From a checkpoint of a small transformer trained on Wikipedia: biases.
Each number is 128 + 24 x the weight over its row's rms, rounded and kept within 0 to 255. Layers, rows and columns count from 0. The size above them is the row's rms in percent of the matrix's.

# layer 3 MLP down (transposed), 640x160, rms 0.0689, rows 598-607, columns 0-159
size [ 98 125  68 164  47 106 110  59 107 104]
[[131 118 103 130 169 125  97 180 125 115 136  84 108 179 172 139 126 102  96 150  97  42 118 159 139 107 129 138 137 161  94 158 138 125 136 120 118  86 111 137 110 126 121 118 148 119 117 145 125  80 122 188 130 100 146 116  80 118 145  86 146  90  93 134 126  98 138 127 100 130 113 145 144 133 127 132 150 116 145 111 137 125 117 148 103 104  96 111 105 127 119  96 148 178 127 138 118 114 151  94 101 102 158 165 153 129 128 143 167 143 173 104 151 116 154 153 110 127 122 136 131 122 167 135 138 119 146 115 158 101 127 143 154 127 124 186 150 138 124 144 119 140  81 143 138 148  94 163 141  90 120 150 152 141 121 171 145 113 134 112]
 [133  87 118 137 174 122 147 134 105 124 116  77 114 104  96 109 115 126 160 151 164 101 113  79 118 130 157 117 101 119 138 189 150  99 140 115 176  93 143 131 110 167 141 131 159  96  87 123 139 179 133 145 106 108 124 172  93 131 130 123 172 161 181 143 131 143 147 101 130 108 127 138 141 105 164 134  98 117 143 109 142 109 144 140 116 146 173 113 137 151 144 172  98 134 115 116 152 138 140 111 151 129 107 122  96 138 123  87 112 124 117 176  74 146 103 101 118 100 140 117  91 113 109 109 138 149 123 150 140 152 154 108 144 126 116 131 113 152 111 126 116 115 124  78 149  92 136 124 130 105 132 161 107 105 129 131 126 188  90 152]
 [104 146 125 118 160 148 104 126 118 128 138 135 128  99 156 131  94 122 132 138 117 105 157 141 127 122 153  74 139 148 151 124 160 145 125 107 124 190 110 143 139 115 129 137 122  90 141 123 130  78 140  90 111 201  84 134 125 121 177 100 110 124 134 124 138 132 180 105 116 128 126 173 150 140 149 146  97 108 127 166 126 149  91 141 148 126 133 145 108 156 131 111  98 106 111 129 142 147 117 114 103 160 127 111 125 132 161 203 157  63 111 132 148 127 122 104 151 146 142 106 162 113  96 152 155 101 130 115 111 137 136  97 127 136 122 129 153  79 145  89 109 120 133 135 100 122 120 118 114 140 134  85 191 124 163 126 100 137 131  80]
 [156  81 135 106 106 131 143 123 117 154  93 138 130 128 122 121 116 130 135 151  84 104 139 178 112 107 152  82 123  86 155 115 112 132  89 166 101 169 142 143 130  83 121 128 139  69 142 116 139 140 108 113 172 116 109 165 153 105 151 123 138 158 125 100 122  76 160 107 139 102  63 156 113 160 132 129 117 148 152 143 110 152 154 109 128 156 116 156 114 109 116 127 139 140 132 159 139 121 105  92 165 125 130 137 151 121 126 119 146 109 104 128 171 143  86 115 139 162 121 127 137 116 127 146  84 132 107 123 148  92  89 168 123 109 102 146 127 141 159 138 129 138 202 135 126 173 130 115 118 148  86 140 173 153 117 134 132 117 138 162]
 [125 120 130 165 148 102 126 139 131 104 126 108 107 112 150 139 134  94  81 107 174 152  96 116 159 126 127 123 130 104 154 112 128 126 134 103 108 126 128 134 110 160 166 135 124  93 127  94 113 156 109 127 106 119 189 105 140 124 130 129 155 123 132 116 149 158  76 113 130 167 140 106 113 142 149 149 129 122 108 139 100 163 113 132 157  99 148  89 143 117 153  98 110 178 174 170 113 148  80 132 107 151  90 138  93 157 143 109 114  99  78 147 131 159 137 157 174 131 115 143 183  92 122  91 151 106 125 118 131 127 126 127 154 129 100 132  84 133 138 158 144 109 186 116 158 163 135 150 120 110 132 171 130 158 122 118 136 110  81 138]
 [143 130 136 143 145 151 168 105 114 129 107 125  99 149 146 125 160  42 117 137 137 124 178 113 175 109 125 144 137 188 129 122 104 159 137 113 126  63 109 172 134 115  95 120 151 151  84  93 122 115  79 147 117 118 114 166 135 143 165  89 112 102 161 128 118 138 128 172  82 110 147 136 167 127 143 114 112 128 145 111  91 127 136 144 131 135 108 161 158 127 137 114 138 131 105 129 118 139 145 110 109 163 144 134 133 148 147 122 110 126 120 152 135 161  93 163 127 118  93 188 120 132 142 138  82  98 117 118  98 151 101 134 132 122 142  82 138  89 133 132 127 133 121 134 127 138 151 142 113  70 134 163 116 105  93 109 132 105 139 134]
 [100 146 133 110 123 134 121 115 115 136 120 149 136  89 157 123  89 157 140 130 131 115 176 158 166 120 125 118 114 135 147 130 120 189 163 124 133 100 124 166 126  53 141 127 135  78 136  94 149 136 129 107 149 117  93 111 131 135 161 118 133 128 130 111  85 124 138  43 136 132 131 142  95 145 151 127 140 112 125 125 132 133 128 128 110 100 165 157 128 149 144 104 108 107 144 122 139 158  92 139 122 161 126 125 148 100 138 150 119 100 161 131 127 159 145 120  82 134  99 127 126  95 103 118 158 109 139  98 150 102  87 123 151 128 114 134 143  39 138 134 101 145 120 140 119 110 130 125 150 152 177 148 146 123 143 183 131  90 174 124]
 [131 121 125 114 116 123 138 133 114 145 124  96  99 143 181 102  69 115 149 139 134  78 151 127 179 108 123  72 107  99  84 134  94 161 127 148 117 119 132 122 152 135 136 144 170  82 148 134 129  83 179 169 133 156 109 123 129 118 155 107 125 117 126 108 130 151 152 144 117 166 110 164 123 175 128 151 156 127  88 165 110 116 155 158 124 125 136 118 133 139 102  89  89  84 165 167 140 141 154 101 123 131 162 106  95 118 133 154 143 114 153 148 144 173 117 119 151  99  91 166 121 116 151 160 129 106 144  99 143 150  93 145 109 127 142 150 140  99 124 158 125 131 104 116 108 105  86 157  99  99 133 120 124 137 121 112 123 115 155 118]
 [123 131 152 118 136 118 123 120 129  89 148 136 138 142 124 145 128 114 130 165 169 137  97 115  95 135 126 217 122 105 122 152 135 130 143 106 149 142 139 136  89 148 193 113 174 103 145 148 147 137 119  86 154 128 152 146 167 134 126 126 119 111 113 117 126 114  99 104 135 114 135 147 138 119 164 131 122 102 143 146 161  85 167 104 119 140 152 163  83 123 120 110 123 115 134 119 168 119 139 117 103 105 114 102 111 128 144 152  94  86 106 127 117 132 142 139  89 101 156 104 120 119 128  96 159 146 114 105 170 115 106 121 145  91 108 112 142 145  79 112 150 146 136 115 185 155 119 113 189 140 119 103  94  70 140 129 138 130  76 109]
 [159  82 106 130 146 113 130 141 147 135 128 143 164 135 137 130 125 111 111 148 137 144 160 191 111 140 145 105 115 151 114 133 146 101 133 135 143 102 125 141 109 145 101 113 108 131 138 131 134 104 137  79  98 159  84 109 116 118 104 184 111 116 128 125 135 133 135 131  86 145 104 127 143  80 144 138  97 120 146 114 104 150 174 158 144  94  84 122 125 102 112 122 172 160 126  80 117 122 120 171 136 112 142 125 165 122 121  94 122 102 160 119 114 102 118 134 134 154  91 118 162 136 148 124 128 126 111 117 165 153 118  98 168 174 193 154 133 158 183  99  86 109 110 120 120 136 129 152 118 128 129 178 126 126 163 167 130  97 113  83]]
# layer 3 MLP up, 640x160, rms 0.0966, rows 599-608, columns 0-159
size [127 103 134  78 103 103 110 120  90 104]
[[164  95 142 104  90 126 102 112 161 137 122 128  93 103 165 141 119 138 123 177 102 124 156 129 133 112 157 117 147 148 117 135 119 143 112 144 115 122 136 137 112  89 110 121 117 114 141  94 134  68 137  93 122 113 111 109 167 135 117 133 140 159 109 106 168 121 124  96 130  96 137  84 123 140 125 192 185 132 116 134  67 126 110 121 176 104 118 125 148 124 139 136 128 103 108 140 120 111 102 122 156 130 102  80 145 118 154 172 146 138  80  86 113 147 119 133 149 179 118 119 138 120 132 143 165 158 127  96 139 154 109 176 141  82  99 133 143 133 147 155 157 126  97 133 135 150 170 127 141 130 136 126 137  83 139 133 172  80 140 145]
 [101 128 116 111  98 104 132  91 127 143 151 139 101 106 145 161 141 150 172 163  93 158 151 146 117 100 141  82 130 111 131 165  97 105  82 141 142 158 145 134 133 114 160 141 130 108 130 122 109 114 123 101 117 149 106 102 160 140 133  78 109 155 103 122 166  91 160 112 125 146 142 120 106 101 106 132 105 143  96 136  97 137 132 117 109  88 175 180 152 121 164 155 101  96 137 113 100 148 103  86 134 153 147 111  99  86 105 178 131 103 106 117 125 176 130 114 148 152 151 129 124 145 143 170 126 114 118  64 150 149 110 135 107 129 108 144 111 129 159 124 150 112 118 123 138 125 114 128 123 159 114 118 155 108 121 175 151  95 182 121]
 [107  95 150  87 130 111 120  90 163 136 136 134 113 102 120 153 122 154 132 117  77 120 139 136  82 155 123 113 123  75 110 118 137  95  84 117  97 141 140 104 147 123 122 168 129  77 142 133 113 135 134 120 183 118  74 148 156 163 152 104 116 130 115 117 125  74 142 122 131 137 114 138 101 123 123 151 124  99  99 147 136 130 117  94 111 147 133 138  95 120 152 174 114 167 146 140 138 150 112 126 140 147  99 128 140 106 153 130 132  75 102 111 133 136 125  94 155 181 178 152 143 146 148 138 110  98  85 126 158 172 134 196 114 118 152 154 133 117 159 122 120  83 162 140 128 110 133 154 110 161 125 114 149 118 148 129 160 120 142 108]
 [ 87 111 123 164 135  83 148 118 138 123 119 102 120 150 163 171 119 125 119 130 137 150 153 131 148 136 126 108 105 112 109 148 126 115 124 107 161 126 141 154 117 133 131 123 162 111 133 113 124 123  95 129 115 115 126 120 169 166 117  67 103  99  90 101 142 104 139 109 100 120 159 132 127 130 100 102  76 128 146 170 126 185 121 146 122  96 151 145 103 112 145 110 117 163 174 139 106 161  82 136 135 121 121  43  97 116 129 133 104  66 118  98 143 152 108 140 146 142 113 100 111 117 163 140 175 140 109 110 131 160 135 102 110  95 150 146 160 116 156 127 177  90 110 107 167 150 136 126 136 107 159 112 111 130 157 124 144 140 144 135]
 [121 144 150 114 105 121  97 127  74 123 116 118 142 138 111 130 132 139 143 133 130  86 139 162 131 125 152 121 118 130 103 181 139 100  75 184 102 125 125  76 116 153 120 123 114 135 123 117 115  83 153 112 123 119  54 100 144 117 138 110  97 120 140 103 127 115 171 122 150 139 155 117 128 141  93 120 126 116 148 144 145 106 117 169 102 116 165 135 151  93 142 123 107 129 187 133 141 154 147 143 136 106 102  84 152 125 154 175 153 102 137 129 163 164  87 137 126 121 125 122 126 142 137 179 157  80  92 112 159 148  94 106 105 144 126 179 173 131 130 166 115  99 132 134 136 136 131  93 136 153 160 105 162 116  99 128 136 124 135 131]
 [106 122 131 101 118  96 132 128 124 148 189 153  89  89 146 159 108 157 154 154  95 125 145 136 120 112 131 100 121 121 136 174 108 119 101 155 118 165 140 159 135  99 131 120 113 120 148 139 125 114 137 112  98 127 118 121 164 156 138  97 142 156  97 125 169  85 148  93 121 149 110 144 101 102 124 134 111 118 103 137  82 104 120 143 137 113 177 154 135 129 147 125 124 108 127 124  82 117  91 101 141 191 143 101 108  96 119 166 117 104  91  79 117 168 124 102 139 161 141 131  86 116 127 158 130 118 110  76 142 174 106 110 120 152 117 149 134 160 136 141 132 137 119 129 133 116 113 129 111 165 124 116 140 110 155 191 124  82 171 109]
 [109 139 107 111 108  81 133 113 118 160 144 121 114 136 154 155 152 133 197 133 100 158 152 156 101  94 123  84 135 124 114 168  97 102  99 132 120 148 126 118 145 109 165 160 118 131 155 108  94 132 111  95 115 132 105 111 149 131 116  66 124 135  72 140 154 117 169 123 104 175 113 131 100 121 126 150 106 120  97 135 104 120 112 105 128  99 164 174 127 132 163 138 116 126 134 111  94 136 113 118 125 139 143 105  83  91 108 152 155 119 118 125 116 171 131  93 143 142 140 126  99 163 170 167 140 120 123  99 144 151 138 138  95 140 107 130 126 149 158 128 166 106 123  92 113 128 110 143 106 158  86 126 163 113 142 173 148  91 170 128]
 [149 114 134 117 126 103 133  90 145 122 101 119 121  99 174 131 124 158 148 163 123 149 160 150  98 119 141 130 138 126 187 122  95  98  99 176 152 148 137 150 120 107 136 116 131 124 120  97 111 118 115 119 125 122  85  97 137 148 101 123 152 122  80 110 141  92 130 105 130 127 128 114 126  97 147 181 127 132  95 129 130 151 131  94 145 105 142 148 109 114 184 166 113 111 122 115 135 178  96  93 148 149 117 111 116 126 168 135 121 112 130 106 131 169 111 151 119 172 163 135 105 145 171 173 158 174 128  91 175 137 115 137 131 130  86 128  96 108 132 128 159  89  91 149 149 146 151 129 142  96 124 123 127  88 126 167 156 115 125  75]
 [117 106 129  86 115 131 177  59 122 128 169 177 138 146 169 167 163  99 115 110 136 129  95 113 138 142 145  92 157 153 114 133  80 145 108 123 128 130 140 158 150  96 111 145 129 101 158 132 131  62 154 133 126 156 169 109 151 131 171 117 126 140 122  87 141 118 121  96 141 101 112 110 140 104 129 125 143 127 129 178  96 149 103 109 114 130 172 133 107 142 142  98 135 163 140 134 128 111  98 102 140 172 115 113 119 120 126 119 130  70 127 142 130 132 121 136 155 164 109 119 129  89 116 187 170 110 155 117 112 132  96 131  96 169 150 156 122 135 105 129 138 123  95 126 118 157 120 147 118 145 114 145 128  93  86 167 131 124 148 128]
 [112 134 132 128 105  95 142 102 107 132 126 127  97 107 143 163 155 131 178 151  98 155 156 132 117 107 153  74 122 126 116 183 101 111  84 140 129 149 129 126 131  93 132 147 137 131 145 126  94 125 120  96 103 144  96 126 154 141 125  88 110 146  95 137 168  98 165 119 134 177 123 124 108 124 116 147  99 121 106 148  98 134 116 122 133  84 160 176 105 119 181 147 110 127 149 101  85 140 107 107 135 150 146 119  84  96 116 146 143 111 105 126 102 175 102 111 144 158 140 116 106 150 156 160 140 136 130  91 151 127 123 132 106 143 100 145 125 168 151 139 168  90 112 105 136 121 137 141 126 151  81 132 159 109 141 166 150  95 191 117]]